config.toml
num_hidden_layers = 16
hidden_size = 768
num_attention_heads = 6
num_key_value_heads = 3
head_dim = 128
intermediate_size = 1536
vocab_size = 16384
hidden_act = "swiglu"
norm = "rmsnorm"
norm_place = "pre"
norm_eps = 1e-05
positions = "rope"
rope_theta = 10000.0
rope_fraction = 1.0
qk_norm = true
attn_scale = 0.0884
bias = "none"
tie_word_embeddings = false
parallel_block = false
init = "normal"
init_std_qkv = 0.0211
init_std_o = 0.0
init_std_up = 0.0211
init_std_down = 0.0
optimizer = "soap_variant"
learning_rate = 0.00254
lr_mult_up = 0.823
beta1 = 0.95
beta2 = 0.99
lr_head = 0.0045
warmup_steps = 126
schedule = "wsd"
decay_fraction = 0.581
decay_shape = "linear"
final_lr_fraction = 0.0
batch_tokens = 131072
max_seq_len = 512
doc_mask = true
train_tokens = 780100000
max_steps = 5952
dataset = "wikipedia_en"
Each number is 500 + 40 x the weight over its row's rms, rounded and kept within 0 to 999. Layers, rows and columns count from 0. Numbers have three digits each. The size before them is the row's rms in percent of the matrix's.

# down: layer 7 MLP down (transposed), 1536x768, rms 0.0981, rows 1155-1189, columns 0-127
# gate: layer 7 MLP gate, 1536x768, rms 0.0844, rows 1156-1190, columns 0-127
# up: layer 7 MLP up, 1536x768, rms 0.0871, rows 1156-1190, columns 0-127
down1155 100:520497533522543454454495528516462529497465513605454472516516527591495480526475472475528490563509519477500481529547478467429439503409565448581489494529502457511534500618521493508512478438469584505500520538467527481511447468547453484499477544462490551484506488506509501467541475575495494507497527571475451497526436534430542507427527384479535526500550481583481521500513458526553513531558
gate1156 104:459452478476470513431561514622465463520493635456553548556441556440476569463477525500520485563465565543491542555414477524460516463540481499497473482473489490491460505417513449529493485493485498457489450504520443490529488522458509454461560548517567495513557521420487472452457469454506457471532480510521560476488460467468519473493550523456505491442482536511573518522430476461448445499470
up1156 108:496514483442504464514494538466509511541409497476484499507529542468468590528468535486523475584485632562518588490491543530516495435485461507504470521559437507533516515505457418522434516527448532446503503495509521457542482503472557488535509540484480490491488417482478516532463449501474471526450474486440513453451557448508461451589500514521528496516443450485525457598455528516509470437538
down1156 104:468484542488514564533471512526473511412574449530520506436585537456501541506470444526492448496429503458506508497434531504507495541523451511526495486518574506565527481480465456516514445510485491566485489477492523499526524457469618535568455609535455506428494500544494432476540518525391512460482528494442534461474581511473516570543512525529496609568517513544440449456548514498537523611461
gate1157 096:486467551494469486485453550480517481538505484438507463481426484522520498568535518471486463470516498504514550513486480488504420562519475420481465501475539464487512532487488552492467535436504493518515504507502563520500430577536531440492459518491486501382538431413466460508512507497454537507542492504487515496517567581472542576494456490536431507503505519576450478525563506456464473480456
up1157 096:502484465429487532545448504509526486542534469475500493493497519564551524571494478490492428482503557542564458500409547528496497512512499477561474542461466536543481503597502473511511496520501468512497464494513506519515472560516551489474467525560523537458485497517506493508515495544484498487509459507492487385471537539548580504457453488497468469536532497515496456493587541487489496502428
down1157 095:469498470570517545544445573599483506477504540557534481421475556459559525498546518515535470493501469479501493478486473524523500460450455390502537517508474436517565479495488492479462556480495554483518496512469446488496501532517597523499532474476678471462469530483456405509512493537559461495485536456508448498533544506514504519411415433512461490511556526556463420516542507515469458447537
gate1158 099:478547429491481502578529521492528535495450384538517555537507467505497511473514532512434531470516475509487458434478470482472506496453552570545495494510509464456451448450444478501529442533480477459453536515483489475531528544576456495494519564481443449524482466546507464511560510453417602541490504485530495548529480497480424521519396450514477481450468566484493504445527523454480548549474
up1158 101:482497525471497471509486503552437499564499500468506458551432476529520502513535509590617455501488440519517459556454463437558549445530480538478478453495542567539493515532557510531511520576527474522518528564546488523501530485496580475472446466538453524488482483462526478501514551467545511454460494439532521514557496507508421438531456473516502528540517544555484472460505486463497504521530
down1158 101:471437549415466536521494463477489521528588484438525531486506605467528492476498467541516390524446466534519481477496516480528456520525490554479500445486521507442520469503431536510526475481548456520527466488507459516462502449401511432485489561495477464481511522448513516499474513492606518481417480499619472512519546512443519544488476569492521517461484503429508508439552446569475525537494
gate1159 109:496571469542410526508525503479499458555481518521516455518520477472467442565502470480533499450564520533578479459466505560455457514564444523408499504513488486480423440519505522559494539490582533548524504487454517471482510537486457482466553555462502487467406501513492517476499494512471554538536419473463461489526484522511456505417499512512499477471503526499576521571467511505528457515482
up1159 113:471577458530467525522413525518527443544425552501518445485563520545515503495539399496556469478479489470516470516485539559479537545547534545427487502521518485476491493447452497465439547516569495521569488469478469481494417530487445532512493518521453526520374508591511449471523484485530508506587494504489464473500456507447479565552454469491494473503503532520499511485486512537492517561486
down1159 107:463579537496436519546481394483467508507498468528531420508495547549565495518556457464526498470543505497439555439494492542464553438486465516453536451500544507507469425423499505453487455476558528574511456452479567498493477529496501530450538462549555532531495500460453528470536400481578466531483462446513470536458481587476484462586534489484467468480538518524521474482471459523494546468552
gate1160 106:494564604556488549442467469444432447542593507522505516480489499518486528473456520528500533464473525493453537521474535533513464555497515489479500479475549459488540528494490534582497608469569441506518444445467532483555548528530487463517519508510465529472517448577518467565518500485564478479548495507438486509506430493448493493521516453486452543564472470501454544542438439578496494554467
up1160 104:492406447545492526509488520533510537472552534487527447536453498417516479499450567485553446459510587421530488531489517574443525573578506502525519491459526472446523480531514539554535522548484492475505501510466545540479518486569478577534514480463445460518455496543520508463619509490558442491541565450492514481532530467527481455480513484583496574539514475517535452418475549418501493476514
down1160 103:495463444544498478498504462539456439571508470563529521464485563433526528487572481483510447534499519499410508478468472443548536504592474473438442548517462517465453590501539480549543470566478490562502494506505526499542514571542433500488449524535559477558533468498466546514537496458500524532531504465517555466466512483516459552480479461517578476520503528425492527533534532492494559506498
gate1161 102:518462438495474521456531514487549497507493465543517477388545501558604490480507503518420492532463482461535483548473492554496363442480494403557532511423552507542480449505470557562568488529495469509506424430530553546471506509467500462487494493499461526468481517487519418478451452514484529494528462523478485452480500541483474511466540511542507533483537465495575552549553505502435529570488
up1161 103:506498466515499490484486502437463482462523513519442525471492595403427463519451529519546529491430496502526515517491503556454518533484440584487495556481474550446431534567536486396398534500494474503498516537460461482481489557530497471475509516524516460484499485554487570472517489513469531494483481470510473509517436448533566504526480456465533484525474533454474475470439479438511502437492
down1161 106:495529496496549546465406510456521428547487530515545514602452439488537492467557552525469532466450639532477501601533460512502517500513512472479577516522515456484515514524472457468541382554481565522461445508537491479456517520505473563431563493456514502436496487512506456553484493517512470508487495491505541536477527521526504519470532548483496449509453521484493452429522545482508514486472
gate1162 098:544493517499554464443465426496515526476489453516433541531524479536532477512438490526462536506473491543474454534462551479462455545498497435483521427517505544521492499553441494428520499468530530464503517496503420479554511473478535458477500450509555493581492502464489491499455467431453527534456507515585473505479410574473552473506491479481493560540515466559490496550448552469457511517511
up1162 092:506510561533492538483595439494494521497557479516505465536546538453389473475542527452482488551490471527447501452465502459457505445495508546488452503537481467544404482506537504549544568533506487486486578501455504516462526563500460511498542487468540548489482473578465503519500564525456522455525463500487451490553514443490479564491545466504461567552525528458541453532500495491519422409453
down1162 095:554550436507544542508511504541521466531485513498514530501509555449558515433502502535530407587456562549537452461466485488601481495577558483583474447444477511457557536494548483522507501487433484515490548536538510512534533517534481484484526585482504460462489427471488544476456459512444501486415457558456572418522476474478432537495503563587507444456431463513499506554553527466572461434491
gate1163 100:499446497512488468520514536464532520522500515543493450435597536512489502551466421467505557530503481497510508501585487395509506452500498521451557468503540563532501532602525502532444442504519530407488542536556543566521442576513546485559511540493504536482477569510490530457505503515554475520443469500473504465467510446496473472494479530471530432526496545554543508484563500517505375537441
up1163 103:455529468498459506457569486458544422519495536485462485514579505453493455577544501556520548469577518460523554554474533477488503466478461524512473617542516469547459494510491521495525478547539461494511473522516526441493473503468456413497466561519517492464477483480425458507449504492509502454445487492459470408472539508455487473497534517545425523537501511501558536442562515597502473527476
down1163 102:419541473551463536497433543456541512467521516548433492519573475508546431478494475513472513537436535527513575458463535485483539549505455506486524519554521480461485459514505508492519514443521443531499478520517482557553504465518468535488534538481508472523497526541427484479582360535515440459417441477609435489571510492491475515536429513449434519479551498542518501524528547467519491489469
gate1164 099:538489498474437519576524565504525522463542500465480551482531486550459524521398483527561540503536533509439552513440572456499516518523478540481486509554515491554486525472497438536460515539526536532500508507447549484603419488475509522545465514592510526490509502513443511444511479421495555564423536523536535544564478471480487553466556467487467525492512493453538518418528488452478442531535
up1164 097:471481556534497535455520514469428479462440520538540443472510495464452509505545659442446548522521559522434462495560538507534483513436548489526531549491554504567507538407501518459470471462483487504462483488418491401479522521533499443423496500491468442437445468538485485569519568516468449451493435467408460491517550515485522522500562534433500501400487480543491488502484467473542557474476
down1164 098:454466519484466543549474425382492492466530482494482536503525519434516525478503526506382544488486472506452467567499507470415504477535474499462479437534495485509499563477535530488495484455585522498561486499489564461537539502501515453508458544513456516396539507483485419523533531504451514536454486464473569499517478545494429426452493429539496560482492480497543443531526520523537501440402
gate1165 099:560509498579535497540467505546399484470552459491484481485458503523551509437552466466549512491526494437481462556484594510464451419475450544573543463486540468483561427536560490488487515593530505479470485492444544595440537489426489494567449444509510439504503531444485518515571486582443513511491533497540454533532517531524454484478480422492540513490521482431522497487551536460570481504440
up1165 097:457482512514556521428498464511596562466544503526470534503541555424349489486483519561506507479467500501503448444490501483512479522450477482504575437494498559530438509536439538495522482589467510480453546495504470541567580450481535580486455502493498535587576482507496525450483474445505444530547547517483460492497479499577490484544470524498500444546573502488545458460426474553496510515570
down1165 098:454463445485506523550561503456471486435543519525542413415545511528512511549477390459473559519511474437531496496527526524527617491501449466515513487499434536459502548425456518482503456540450446524487496531501546505491450507448471496455575576561468499459500573472480532523580527526574451570490511566480473483474397490524486471525481497543491538472517432527458451448448487527458486506518
gate1166 099:557427582513558481471543516475504536441521482535482401452542467450572497486540485453422483466531507495547506559478461497563470440480509484455535463537467500471483470421517533503384504524513486515558458503471480499497449507483512552536465513494572553536458480487471470423551519422452466549466529552433475582437466513410490529528564554477529512547548514484503521465554496501551449471505
up1166 097:436520457492466520518468524577429468544536511456461527486593517481468414561535538446535473469501521438541506470529511445555492560512500538542526552455511502566556569471489492482479440461433468518496467525523582519486492533522446488492569491541595397537486450504528407500518498495485487477458471532479508494518425518577481485440454465468461480492411501538479477492507497527489518554439
down1166 099:588526437512524517455478494510543456524408432496515540574534546491528426532592531535512477499491560510569575509526558514475458463484487520495535532440509554529478545555477409523529476484536443389563527479480511510503544519487478521425409496484475468507420509485500560405492483531508500483447495523505544551492428538443502484491455393444526519443504453501432516501414516577545501534445
gate1167 099:465462500543551574419488507548443539411551470518579441538543500467570541583525469458439457537464558529504536540484572543546538509500534539492530555514428506522548534591458487521550594464508534490477559529480501518485528492516500387467524549497442534488525502523532475602493487457481515573487527561439539464503463531481522459458594492492484512511510447519470549477523427560499478530430
up1167 094:507509457539504558467477483529455487455487548487526451504503487540576577578523476405406440478460493528516536508513518483434489549435539503465537427458405432523414518557470518471519537478505493504519483462515464469499483509499483488522556491472474481535553514563473504519462511485510497495556445504524505559526514540472502469482502533517521476553521535520444520455446526521459465530504
down1167 099:512473490513455545438546550533542493492567500506455510535495471455511539473589518438478478462487516476525502510539515540514446526465434499453510482493469468486557442582544517565474504444546468517495569499499476503454501506525534487499564537449471508541497432512530476525540505507583540510553520514582495493536487532509430542452543509505548591543523542519509458485534440436485465520486
gate1168 098:519506438517552498537427515434504532441484552469480499422612418574465535473517483533477524458526470490546534453488519523466507582595528551491498476523554512455532502555534516567484475455439455500456543468506430521525514547497470506559507417424524489504487477534518492559409534469571439564468537505594508552493521455468524483451440611465537509453474460484594553489491501529432547488528
up1168 099:456496467504524514523519451461465472495500514517452483558536543538491504548525490451405496438476486471447463445505491530534449527569525562512569529400487559497496583489518540507458467454481428548467503496507502496493499587471534463512471484552531433559509423547426481453458510492509459488512526529538544442514419446480476506467493472472489510492460514527486546494511502528515520519520
down1168 101:396480528574495513532541541541507635427508486493471525542479448460493510555453487469483534504511479491468490476489530503505499479480560532507473496543564500542455519407528500469423496477533423467503469534546564513461554464489476451511484545490610535473535505517568481470460462470493509437481457459517520478527517505555501540448483562447487511476425505513590405522492495501517472523448
gate1169 098:521588489514467557530521519551534470472533490503469517509494395466516552533486462485539464485558500529492496519485522478448475515427491524454527476440474474515533513533512473482519461472462483538468545505512507530521496483456542519430470505511494500474479510555494519561457512437564495500442505519450461503482567510541558465530547496426475599477556518538438435473418512441507456496457
up1169 093:415490568519520464490536469433459407570477505463570445514434545568543478476461503563467552475543437509527500511518562490522527495481446522462372530485437469546469429486513558463490585478488548454487420501464475517516494507527435508510526441515493481525476432484518521515540485613493464478538458475512557551448477447523507500498491551513564506450505450465503515593510506490434515487546
down1169 096:458475599497571448431437501539490453499477514542417541550583544492454579476430476523514488559416451480504555525484574485590484422548546472516441498513470454477523503478462566516523504488481573432463511538544526493458497585496465560485511491480489525564472465460472515464524527494450471518481505561564428564462510534517477482470559469540470568519469435406493500531456525533488449499492
gate1170 105:525547516502526579450521540510493504565561444524468475427530455496471467443423519542505470507463493504449517503469507489553490468509523477533480493515471499493591498502497509457552491483489526521451493513608536478489435440498491470428474487510470444536511503505468566477463504501577530503545459402445398524504471491442470474542497471499489518506471429526531498488546504564593427502482
up1170 102:541590461454487455433468493554515457499527513484497570495449470539503474501516491469525555495536535458440450540491495486506444519488514522500474424481516507507488414523553509469476535496485467510509559487495530491542456520484457487486509517521523513513461549482435445528469552503567527539518487595471530469537405520507505564482514521539540509534509420576472506524540578464525484564464
down1170 108:514495538533474533478469389413514514482538499521426472513581485517525512541452503460536530402486519526506421503556523510483487491480501505516426539511655476499488559484477476463446456442428521533509500429472449414502437530531507449486550550475524503552478538483545497499493517492515485476457507506484554548509512486462457535530507498408489469495539573495480530515455520510425457527574
gate1171 093:562542446521520496460451481488499558616514538478465516600458484531536559509538534629589487472583410526500518556512499496494577505479410488502505498447486560454550496507483439483477549444499508510498524517519456517422464482534468516468533463469493469489550517459452444500481470517618456595465521498574523531416446495526479463555552483487473457521509549463494557546489496494509501462463
up1171 097:493447570544519597512493521557442494561475484436499470495414551422509546489501515465541497538544506564504498507471546539517558538511470457518509419550530515559521475512502489583572512428565519508481476435437493576476522483483421491497486517509617526468494451480519507550501457448446509502444453561477499434542508508489502463507458486535487497463546541554464512518501519487481518535522
down1171 097:462491486517518493479509471487516432501439509433555527484490487493504481528478470501542513572435572470492468460532501493554534518431499516499574539433447514504480545459521494519401395461512492516529530532488506445575600452580517482562441473550520511470475430571479446504564528522520530511465494453518535387503554497527427503507524555511489466478448498467559467490493468548434550495516
gate1172 102:516434490531519436490550438423537571536462561542490477453500569420565461529507495496490557491492445526445526494463483495466495501518502554524509497467529474460471429501547455513484523504417531501478477518546492614487547493474509390513549495549563411506434504479432476508546487444447503528465529478515521513513446497549516447511462477547521463543537460421392417497490511565443510451516
up1172 097:466501469558426462554461500502496484439520499509532456521451460561457570486455494579549471491437498438527472541466527536558509484451495498552489533469453468442450532531427480472500494494569505508536483442502496493446481475567445508507506567456530467492561459516543481442497509547568491493540571471578538508526454521490510497493482527525512482462512548508508490456537529510480458519568
down1172 098:443561499487483520553432536540490503475505477471491523581485540502426515508464481554480479529461558434473478542535499535565458498496498438531562483466535489474483488499533518435516550512513488491566508412512536463458487536527528535471574476514426478462470484542449454490512463489488448496519527557493483515486485458539548543466506480489552476481458457491500490462462478514451457539547
gate1173 096:482495441508436494526497574486567582498541465525549476543521512549519443475493497450456502483502451534516502465528544464451469499506444448495487447482473529500489509503517493513540488457487478508425484495430549492499530512527503473489481489469499497446517518543499535513537489478468494452465467484483482491458517517496530499468467580422473434538496515479503504462531513522567424480499
up1173 095:514495524532495483554501434502532466536438591493530455539446536513485528543536508484506496539397479553496441512489476487499489485449548492500522465471562481455451511540531468462596477495525455522523502475532513495462586511470471507555520451455478532529467549494431458439525566463448472470559542497456525489554434506400432556514543514482472423583523435479541436558432537462488556518489
down1173 097:497477564530514519500573529484490455482525498480499501467364458502477487416455475417497478559456483592478467473533450493476467535513567480548534521464471533524489518513478442483542501532499482533506554442448504472504549466498552455519520482486477493481521495478490594518489511409530488500471456542453409543517496556514475474456529470580547485481382460549452463543531534438488586512548
gate1174 108:476591438536428491512476473480528529545473473487490516595549477530567462474441495459483385436494498532429495461482549486513506558574506531591462509530545519445490513537512551614558531510533424508496511506514432492434533504433479506442458552529485498478507511529476542541459526543437461549529528514524476450458472436518520507490480569538529486448501497455551542478536420533464472543458
up1174 112:484409535489568469493466630486427514545488535468452563391472520484468468554490513545493577525510455476532550533508475536486554470554484451482539470513438506485480480428471499418455486514487570452522525498408606481557492502506498546502496568485483457494421432545495461502563467474503535437473526526459498553502505578512489491555462426510502497571484482523490545472514557476524433448503
down1174 102:508466480446505524586493585487506530558486499531480526488539487415486446502467498493514446488514446472452502566460519551572544501509548540467500452500440438489458426458523494545519516524462484538468465565554464511503445442479482542504445550480503455556461510492453461495472463519606460604502508476539471524508555467518525469535566463566429504573543527541477506454453485510556442446553
gate1175 099:457593521465514465479481492451533474481556512495496569498551503458421485449494538465509553497492520507508540487507567465493493473566488547454537451487486551481514499520336549467522495491506563496512465495511467515508506560489494557549500421480481487483590477521535489490428559492522557528509488545565463438541537446512512535475563496502440495506420452519542497501485524522477564516532
up1175 102:545541499520451445520504480532555478423570523509501535575497511518474496463452468417523524526522531499544553479497450487508556530582453393457524589529458488521515468533512456492524450468497529431426542505511534586493565559492462515482538478550490515438518464482485489535495596561475575544487514460483474472520443464473433507538440555525431496405502487449497526549496536525428477549468
down1175 099:530546508515480503543446433483500529513503551515530533467530539452563560499444423512456450516489501610505473523538479430579503426509481544519439493491465502448454555491505519466489584414446499518477463502520474446417518513446523546503484482498405470472497529515458511508561562480492497456485538531476457474433500519519544479539464518502506527502511515450478538497500461513455515525488
gate1176 102:481522525510510469525540559528575457500413490464531493497526534515479514556500511447576516507517470498454464497548458515512466559501513464428511539477476512573480490433507447514532495530525479528535551538489556507473466567459527544538510503559525472466529472480491538517576493501513469484535459558500488552452534466515436471478553512545502497540483452469521552495455554489454434446501
up1176 101:493475593477479501457491532492499403485471487508458521426494506498494490501452429511547454481453519536447532461492465474499511517528463530509481542462525540416565479491504526475534509471434506529492502552502536554629452514521440484470470454503490455513484517500530470522506432560502507570512534527565491496523501390527549495472594473538499497531443521554472505456526498449423480492579
down1176 101:445496503479535537594500410500540532475466521529501529496493471480523500568530484527527505527497471485474391532462461461556536523421519461537459505509434520521510468517487461568487424537456488510441579442475562473520467471535489521527509502528492442504456490562504438516507434436506497496517499539555596472474476499530520514474597585421413489534535529409533505476517443508486543524460
gate1177 095:454543485534587434479477537547503439527461509479487459497538496506503489516430469485500479516508467489477423527473487511502493522476505507502514558577503475507451523516482549457525534552532535496495545462504494498524515520464483532443486439437500506575500487540437471492526537469454547542511458518536473432502521537504497579481512449422522577550486507516474534483544559448502462472485
up1177 097:430465510519495479504511443493419403478450483524527453550560488422509477548512496499468564528556517554471448456507482541445525563532567499552529506533488464546426471512547444472524505511527478522504585425518482493579422564486478523586479439471473505446503487470475521468511502521480523517491433441478551459476531440477524528482547521485524449492511537490463520466540506474522495487407
down1177 094:501527518432456476500582488474436399516448475556463459511502499491510510464494416455436502493461405535530528480528477513532503499458597439516452558547544507553482443525478446467500503523424396495515491471525508539485518440562508547548504487443453437554447535553541445495484526423510461543553420492416510534561514506509481516471513426529497562489518528456456537460466512470488486542482
gate1178 096:443513565500488531575503487568453524566500544507466565490535444426422517485520494500532480495470489445416537464466490475576535520518563581524469614493451488486561450506485497541492461487482481526503470468510527481451474520470488497513494508481472512527549485510500479475520489557539521532529551466498514464504492460492450539466505506468493499536464548546454456408468460489470464459517
up1178 097:543513531549511459457458523450508509465503519576476487501553565548556489513513566604471480499477444436575538533431496559524555547523501527561446496507468488515502530467489468513510494539478495514487496459520479546546585512480541500440461485506527511533516533468491505474495432501495483509563527499538517570556474465479550501588479512508506544496440483475530469464578463511500559497509
down1178 097:528455521533531507445486534486487504546469525497516456555485527529507502417488535516536512508479521450443498484528470494510560561550536456465493515494444554532534524477489460530496499496478471461450464438461517500513494483489536456493465512420484504539536489525445540494469469510480448517534535470491459535460480577558444530553475468588453513516444475493529467578455473457475493511566
gate1179 096:483505470450497562581541469510556561433466529485474469447468496577498518485477502487550461502534486509464414528559541498511555497515495483511495524538488472436464546427508531411541490522521473515534574521524499448498467490486504443517498522571531519493518461492448602494453510526447547502554516484549559496460440459546517485489605524449494529577558502411537446497499519470543473538500
up1179 094:396513518485505510485548544398458574525605493530523492516436488599530468566564489428505471470434513503549501525541543445416453479511510433527505545510500475496553493473525575529513508522503454538525504584486442532518501490540515496499459533532495512504530449575457468496437478503451412454459488508558513423445525527548461533528532475566530548554512486501455474525457523520508517550518
down1179 095:506492466493425498463447452400501549506420516507441545480466543483468426503515468406462493515544443521485505473510530487497550425492539545512503489526500568538449449465508539480494496496528457501450520504534422544413458442440490472501490553573435535528462526521517485530502518458470510523498577467519470418443471576537456470504498483455522545489502544521514424455469537516468510578564
gate1180 100:475546502478477492443475470464523507511517487498523568535500501494548546453509506460515514472466459469527588517419427559536490476476471516499494495439531416506481475587531497499549556540445526497486449469510529565531480523548523464542561594521423490469485464593467512464549557517539429501402450492542587478498489556470525510447495540519513525536468478522500517518408489458538504427486
up1180 094:467508483460431489491554535497554506556506540481503536515517500539473446479497544471526480422458515466577496446546553451580531503561465507480532451470502513475539503424470453461489436528489501578453522506474497401473480499601489544478463486501514493535492444497517545528508430467456493487415496527544524517520519512509459484573508455524530606486538510520508542559448464580509422515425
down1180 099:490466515489374461546506473482439459473549485493543491517493465537422557465535516486495514523476490527448512461409423486593434491494488516438408451468526471473506518507514483446471469451468537551536524511503516469538459514499528488557455491450458526495500541501495461405509506509544445565429474512469457474547510520522490526467501499496531466532474492446456453512482572492492497474470
gate1181 093:489514556504488489483534513529421477446526580523470499472470533509566450518422518473453455462539460418594508445481545520537493511478575503506499547570519535531527562539460469500478511514464425499479461505531524525488498516459409500534481462470484461547496496477546599472498556510501525509557502518538538431518502513504518476518473490537439540543502493475537507502494533505552500455573
up1181 094:489551502435449484467492538505441518425476558484487466522423477539492467443386515490478448489510474468457484456569473496464458510434559431551515549545518577493492500487535469466546536531458501527451404520512431451499458459457504505472481559538456522424611479472561506507540549496474547501501520476530453505460508461533514489520542491560527455478504524493618522515502529499483508503529
down1181 097:536449443525506450488468469499464537452424487530460425530494542510415435561444552522494543466514506510465526533544542467530450510502513419443509500446514509567512475404543473506427496504547515503513480514485509407556429468428533413419492576471499466481433512510487453495467462410460560484508475515519532508549539492477511495542475504564552537466500443527479485510525519508511393561428
gate1182 093:552459485505428588433515475499561469499545488528491527587532491440534455499546540440492547498474467498478486504478585490474542481555505498529531478489467540554535451497465489470503497457464498470446501466519511546521522421527485487464501528399514491470522531523532585482518436503528533475534535497361555595420568505482527552528457526480513463421569495469453517515478527508499549472528
up1182 093:485463509505512468513485544441461488440531459514527502541476446469533499513592516522497554460459544518467495494445532533538372536478536470492510515499475484512495538494515476477515495500478472485467557545527596526443460461499533546510463501524499406474520515489506504484538511545510507519478526424549505493474536412540480551504518452562450455452524550537474487493551448480440542475513
down1182 095:487428483452476444502497540526550495463462454445486498468458544501384537545457478476539483502560475565549507512518469480499431389507502488513522591427500502358463488477505486521506499521482467503455466500511533505530438510530481519511427487525473444480488454538464490540537486603526487513471537401499565481496511488494444465391511484557594432462513483514468419564521507524464534496431
gate1183 100:501466447471462497521484484460505558505450480464509482520511515459407492477483497511434508449447531487451516492484492494514487527448536510527506516466515545515535541460434471516484497466481566574557494473548519475418501453373562510474541556607519504510508490534498567553556558555526541505580566556453548458516474532487507528461498491474443485552499523495470525542468544505420532475486
up1183 102:479502535532486531417466511487499501475495504533535502510482511436475456498519473451432516439517554490493497497537500556487559510568460500481456568443485565550512474454495466496538481526558528557515482520515521568484464527519508474473529478545527543463493516515449501534560497468532457498496509487514483536486527522424445524466540523524548537543413601486547550523528526500514558424506
down1183 101:418464510419465487561523486466511518523485513508554545533529584495465457498463582433483533503501494504577456456539475475466445487495499512542495487474468488480494512519529486446476497457480395490490562515446568445487439511533523502463523518537397492512483455575530465530505493463476509503492574505502525516554593502540557435511502523499588489511503482480448511476504540573531480524566
gate1184 100:471460491495518471486488462505448435442559525432490481507483439455492494497468485541523475492475403557426534470494471481461474533509489543603451525460510529490524507439553455496499465494478528457479533490515480497501523460537540479424473473530499539499352532468514483557548496514499514533537497471481469521455515423523439551512465520471439588452509496520535518563507405451427475491490
up1184 097:507525536554398408449471504475547464523514501464541521448547449511474492516504521535512562508520542463453506478429464522458471518457505502506561518544483498477489449509518493519536457511473527492489442516565489538540505571477555524490473490596472537492512507575472509536459509510489516483409553455509476469531501505524540487499465525534554454500528550509517485476500485435454482501454
down1184 096:478585459546444406509507508411443442456476494548525526568502505612419600400473576512540533564416407497532487506469502523482518529496488552497463522548462520505503491519483519484447640524577529450490489471481425511466507561496576479440486542449509486488507526446483447475473460467503513488407531507498457558435562467536475457476511462537409431456519435519435510439493481574552505514501
gate1185 097:545504538476511553560438545513500510563500473442526502521554583439481520462582399510486443503467495510485426511543589466595535471526437455527492454462462508520558521546519501522458480561507463487507546446515534520557492445445463505574493476490525528545514477492519540497428468544491409443477493441521528496489519499531510465589490448517549414538558552526500509490572495460572378430509
up1185 096:406427481530556499466508554545489511462471565557448482556458540454526488494429531541495559511528515468481537404470440482494501546523442560479523447595510391435538551466515564503533516524538487500523499486500508535469559523511564433561498543484560537490536570593511484464497551555487561517473516541441451442477431399556532560457524585491508505466465439395505503520473438485528442523540
down1185 096:451511536552505454461514479457461466558487482501538447559465554490434553597514463497456511451453482490456489489485487450421507500583431535516514434479553463500512470573442513423523390506506464563491516446533513559478473463527556491532498513497530492477534456448554457483495519503430488580517514510501513554564498491479438451521479508528492561491518445504546438534469521461529471466464
gate1186 104:478536504599529488540504588449477450442527445506495506552487557480489497435431523477439545507476514495435495535512544569517472484548514461507528551463510565501532514471426452483480512501560523490514499458553470511459407486518578516552470564482568488552519519503537535503467497386528518530445520499493558468465486489496527557439506496463514570555520527552449546486503522431476511511474
up1186 105:568532531558553460538482464502575444532484563470570554517495578508515466505556520424550499499563490555539473378451534368454482495503499564489506458504510470511513556465514563490559437490492537544539517468538533471478524554458499568450522518436495555558475502470487473372521458532480484458497529515563502579481436456527474445514460497520516515545485460529530499549426507554457397450514
down1186 100:522441487531513554450487609497535516533527542415560537564485447483531478579490522512493480483483540486567506447518466493428490532515503579466520452527455432539486523454539536494569439461471538518532438449426520454518431470527540519449477476451500513501507511478544498540523469467458474536492446503497537549522527483618505464560469536485557482511534480489548533566528549479535572535456
gate1187 100:473515494471490473477509464517467506471523447546450508535471456518472471470458493478503480514370523496513567560480559467528433508484563549520487529482496480478515458503518520447497411508557514498521508405460538489512594492518530514407500477535465460486428469469540461499468462510464504573454393500476464502532481474489487463470501487499396502463489395525509468450532467482500486456574
up1187 095:483465495468468451518504513574484409468385418525574544556523519538496410512535527492504482547535479510441495502519548447454464507538561484503487514511577487478509577567491614438477571543480492528538527528521506472493564550462498493477526515481561512460523525472594509587466498456568536442542487487547489470536553540528533536486501529525525555478456515517480466483545529519476501433459
down1187 097:482471458527387388549486535537480511494416477535509518467483463486519520503470455523500472525502466523493551543587517507472495532523545453450506454543473487436542524456552491514460539541477469530492523536525543456509500582498467501498583450519540527512489482510492501532513511522530506544610566519479553480554482552495522536477538468546474541461569433546526529538560532463526449466437
gate1188 106:511470539543550508549516541545456491503486508560424480523392507536531471512443481455473439546526502500522536543521533476522515521504494503480383499490456491445467498423488528488494473454507487451476447549423512546510557440482459476445518437495435478464536517538472473513526459592460492517507510536468526447494513456489440541442539466475531532505392501487452464468507575529510492531468
up1188 113:425506484442419486473468516467488482578569535529552450480501540512516469509465479517533434480492551541409467396516472512500496544493492484485517467518526563550562443589607501446470500442507506514508568571462528480528448531443524444570458489497484502441493505403398500514530513515505492475472494564480478491529435508547526513457520540460547454513545433560520531489567475507559467565580
down1188 107:482501481577459531563450524549511486638545580489503506466461521554535504468529461510528516434534503556443544481521562526465487434442573571479584539536535505508516461493451536516545498504515502479543437544498558424483536480520496459518508489412495452540466447467458488474526410530512526507516507512508482423519453540543460529480539541511485543511486522484528572546443542578462519516542
gate1189 100:498483567565478630510411511516535519519520462466575442568494539454550469477414535505502490480484487517602535503554503457570517507527496509508542473558470530492507508451535559496549437482495469487506444499429484506485572411469565497512420589564461441554489507493489508468490496406479577511510526580437452534489536563545490487460498516452457463496497552478477547609432467453495546568428
up1189 098:514471494455576444418451510555495516525493461504384527464483508502475462549477435533499502498494486494425511426490462483467530516513470558547533555487486573430484522502440444495521491461499514486578522540489526490499481531565516465564561497482482519512477488504493492507597445536493469501480456457493518456544541441419469429538515457488472556485507497531546475531607560506464461484540
down1189 099:515522534500492453540525521460484488454490528529410440503464478483371484547514521523448529481493520497414544450550504521492451569513460528519449535474541515469523456527484478473430536516522522462438462563495522473471522481504512533530420475517547498417539426468489492479610465528449494419488456512513495427459584517524537494541505499542469582500535404497522515544527490439501515598511
gate1190 104:493455503561461529456535502496520492414545519468513515515558516506519529515521512557500459493460583501488512501591505522543493443506504557548448528512527542427469510467428474512475452524517495496475493530447483504440528422452511488531420528501472601517471558542452483496476481520517537528559507534504499541520538482500494473601524531625580518476493486458532519441532468427495520566519
up1190 098:511451472489519548546568464503529469536550376501495516519457519515532511476474486542495575520509460518472474499567471495469512450453491466489450486471528608511468469548519555524439545479525525542518453486515427561524467481612551490471449457510488452540528515469513481546605451498468523523494522553481430499468515515503501503467436535483553544524546592479433524498505571504528461540479